Weights of a small GPT-style language model, trained from scratch on English Wikipedia.
Size: 8 layers, width 256, 2 heads of 128 (1 for keys and values), MLP 1024 GeGLU, vocabulary 2048, 8.92M parameters.
Each number is 200 + 40 x the weight over its row's rms, rounded and kept within 0 to 999. Layers, rows and columns count from 0. The size before them is the row's rms in percent of the matrix's.

# layer 5 attention query, 256x256, rms 0.371, rows 200-255, columns 0-31
102,220,192,205,283,223,171,264,123,174,210,252,168,218,176,182,234,214,130,173,226,210,204,161,163,257,108,105,249,290,176,236,170
103,220,163,232,262,186,176,138,143,206,202,227,174,213,114,243,284,185,233,156,217,241,223,183,155,134,170,169,264,155,145,172,181
089,191,213,209,262,240,192,265,192,223,308,200,205,250,121,275,274,239,211,199,162,176,201,291,285,231,175,275,221,241,188,177,228
094,249,232,165,143,219,166,201,248,139,140,130,225,177,243,164,180,197,245,277,192,224,195,178,213,158,172,158,213,190,213,134,230
092,232,189,158,265,205,222,258,200,206,229,160,208,187,186,167,262,126,193,231,189,159,275,219,129,235,160,216,269,250,245,222,190
094,178,151,237,189,200,276,218,179,211,230,202,176,221,325,166,173,206,185,182,125,191,149,198,259,202,225,177,217,175,156,147,169
105,202,228,149,145,178,186,192,160,189,162,202,200,220,170,179,150,218,223,193,166,268,248,231,243,199,197,194,260,166,222,150,131
099,192,191,213,203,202,140,203,185,223,269,180,213,209,136,186,308,207,189,250,207,228,125,223,226,248,220,243,290,174,207,184,206
092,202,235,158,198,241,170,244,167,273,290,241,153,219,191,190,229,119,200,106,256,197,269,217,155,189,232,244,246,255,285,218,187
091,205,202,172,160,87,204,241,153,248,178,249,214,185,186,265,173,196,150,228,187,173,204,258,225,156,220,226,179,225,248,211,164
092,164,207,197,180,190,176,194,160,196,182,197,160,180,192,257,197,139,179,199,144,177,199,243,213,154,207,200,276,183,178,189,144
100,164,190,137,247,283,278,121,208,244,238,196,195,175,211,248,194,227,191,271,204,134,208,213,227,146,201,177,195,261,167,231,215
095,261,195,203,192,197,195,146,107,125,255,272,227,233,155,217,252,204,216,256,232,206,200,170,193,164,167,202,206,221,228,231,297
096,253,155,214,194,187,203,234,232,151,180,179,192,178,162,235,198,179,197,261,198,163,236,172,250,250,257,168,152,229,196,119,198
094,156,207,179,206,203,129,176,220,182,212,195,233,235,173,213,237,175,182,182,158,168,222,194,225,121,145,156,184,242,107,239,185
098,181,251,212,189,162,197,219,207,202,225,237,254,259,233,185,219,172,249,145,237,185,156,84,164,217,151,140,174,226,189,127,222
096,217,145,223,151,196,201,158,197,181,188,211,195,155,205,241,214,116,250,232,156,192,206,245,80,172,158,231,210,198,229,270,122
096,303,226,173,228,268,217,253,194,177,179,202,242,234,171,208,191,162,139,282,169,150,139,170,215,179,272,157,189,112,221,289,196
090,188,186,201,218,188,168,218,265,193,239,225,255,133,213,174,213,246,219,255,291,195,162,199,166,161,146,199,260,163,238,286,152
100,202,203,173,186,183,146,190,237,173,202,155,213,279,171,218,259,181,194,225,160,158,235,191,264,199,204,151,217,165,140,226,299
098,162,260,272,148,146,252,169,182,224,130,229,239,230,202,173,155,189,150,243,279,159,146,183,180,205,188,204,172,122,160,219,167
101,166,235,202,143,173,196,232,254,236,232,243,196,168,249,158,125,153,183,109,208,185,217,70,193,250,257,180,143,116,206,182,213
104,191,154,163,173,181,224,222,218,200,191,160,248,226,134,279,199,185,247,207,174,227,212,154,146,205,160,205,174,210,241,226,262
097,188,232,202,297,214,195,142,195,167,199,159,194,239,143,265,246,175,132,193,224,216,194,236,225,122,194,202,175,168,269,232,159
095,140,240,174,160,201,148,170,199,233,272,176,214,215,238,173,228,223,195,196,185,245,226,203,164,223,192,198,217,201,147,229,267
100,176,194,209,111,182,212,168,229,239,119,119,211,243,146,158,152,253,222,199,250,207,160,170,215,206,185,200,243,197,160,242,180
102,120,199,257,152,162,184,199,159,227,215,252,224,167,227,156,214,160,151,158,204,202,217,157,203,306,218,222,327,224,223,201,218
089,197,191,199,210,278,170,120,198,163,173,285,232,242,187,200,157,235,190,201,181,134,196,240,171,140,203,248,147,213,262,181,125
099,249,217,199,187,206,161,131,178,176,174,145,195,193,221,153,240,213,192,269,214,204,152,239,241,216,235,190,339,162,230,106,243
096,221,151,197,181,240,246,170,129,215,189,169,139,194,139,266,200,123,200,257,230,221,229,201,239,161,244,178,211,181,158,182,134
110,139,194,178,183,265,222,178,233,221,153,169,109,208,234,208,165,249,181,246,257,176,215,201,165,147,230,203,187,134,265,192,262
095,195,175,183,173,173,183,229,180,150,192,261,217,143,207,190,264,182,180,243,224,172,151,207,248,167,194,187,182,147,202,179,187
105,204,166,186,226,245,218,193,114,189,254,244,197,153,206,169,233,225,192,179,168,178,228,238,212,255,204,242,159,158,231,249,286
100,214,302,177,142,224,241,166,198,239,164,195,242,226,204,174,187,252,188,223,177,250,192,252,221,155,208,170,174,227,198,167,217
094,264,168,164,230,154,282,226,241,201,169,140,197,284,147,239,223,219,141,230,137,188,260,187,180,173,252,135,251,201,194,194,236
101,177,251,188,194,234,161,279,231,232,170,290,228,186,168,288,238,226,205,258,195,194,238,208,235,286,202,227,231,198,178,254,139
107,210,181,152,225,202,217,240,225,264,198,177,211,194,167,222,153,182,203,204,250,199,193,187,146,189,170,160,200,191,230,175,217
098,162,287,124,133,104,323,181,157,217,261,185,222,279,132,184,178,231,172,227,255,194,198,128,213,176,183,210,153,221,281,226,211
103,251,197,183,241,240,175,191,220,190,260,242,240,176,203,183,229,195,147,169,126,180,170,251,257,272,211,178,210,215,242,175,193
104,106,235,194,166,227,203,211,192,168,210,206,246,137,253,235,208,131,204,241,175,148,236,153,108,249,200,258,203,194,211,211,235
092,161,280,173,210,166,219,133,194,222,243,229,175,184,222,168,269,187,249,192,252,212,191,207,237,229,279,136,269,151,236,234,201
104,232,254,142,241,232,241,207,234,120,199,214,269,265,248,167,241,149,188,232,183,214,168,165,235,195,201,183,127,168,207,149,213
091,207,178,228,213,236,134,175,155,195,206,213,221,221,256,224,249,227,199,132,256,144,234,279,302,205,216,227,265,213,181,213,265
103,311,212,216,117,192,163,184,258,103,181,129,177,210,216,212,176,183,244,200,249,163,211,178,198,142,201,129,184,202,173,149,263
100,146,183,267,254,245,144,246,254,159,141,158,235,241,155,211,209,192,153,195,254,283,212,218,161,243,194,229,266,168,148,159,170
094,169,226,219,245,150,209,210,220,263,211,149,197,250,168,173,275,201,237,145,221,205,222,217,232,159,181,111,214,202,183,219,99
102,250,132,206,152,236,162,138,211,233,223,242,236,180,186,187,153,192,158,248,253,226,178,153,174,197,194,220,215,189,237,151,245
094,239,194,204,219,221,203,226,224,148,198,249,225,194,165,191,223,146,209,228,207,133,158,218,231,207,142,210,243,264,269,235,184
094,231,213,176,200,131,220,187,219,200,227,203,204,177,216,141,197,230,203,206,241,257,187,160,200,123,167,190,191,91,250,234,213
098,181,217,260,229,230,221,216,146,138,253,145,233,178,220,161,210,201,206,168,250,233,237,169,221,179,201,159,255,259,216,252,202
088,228,212,249,179,225,206,219,223,166,214,204,256,150,199,141,231,173,168,244,245,239,212,328,139,166,176,212,240,248,185,259,157
095,203,223,221,162,177,230,118,185,203,178,210,217,216,190,185,194,216,289,224,209,148,176,228,183,209,219,220,196,167,206,171,183
096,176,151,239,186,267,90,168,225,219,169,139,180,229,233,215,222,198,174,178,127,208,191,189,198,298,225,269,204,156,148,236,172
101,217,249,215,252,221,241,112,186,207,238,203,261,151,153,189,253,296,167,180,140,237,174,198,210,223,177,210,242,191,166,214,202
103,219,245,172,205,182,194,292,220,158,209,217,257,233,253,196,199,144,229,189,210,184,155,113,152,181,235,209,181,206,208,211,204
100,195,228,258,188,123,240,208,280,233,196,274,168,183,246,141,147,244,184,121,156,169,207,118,221,163,122,183,142,156,193,180,241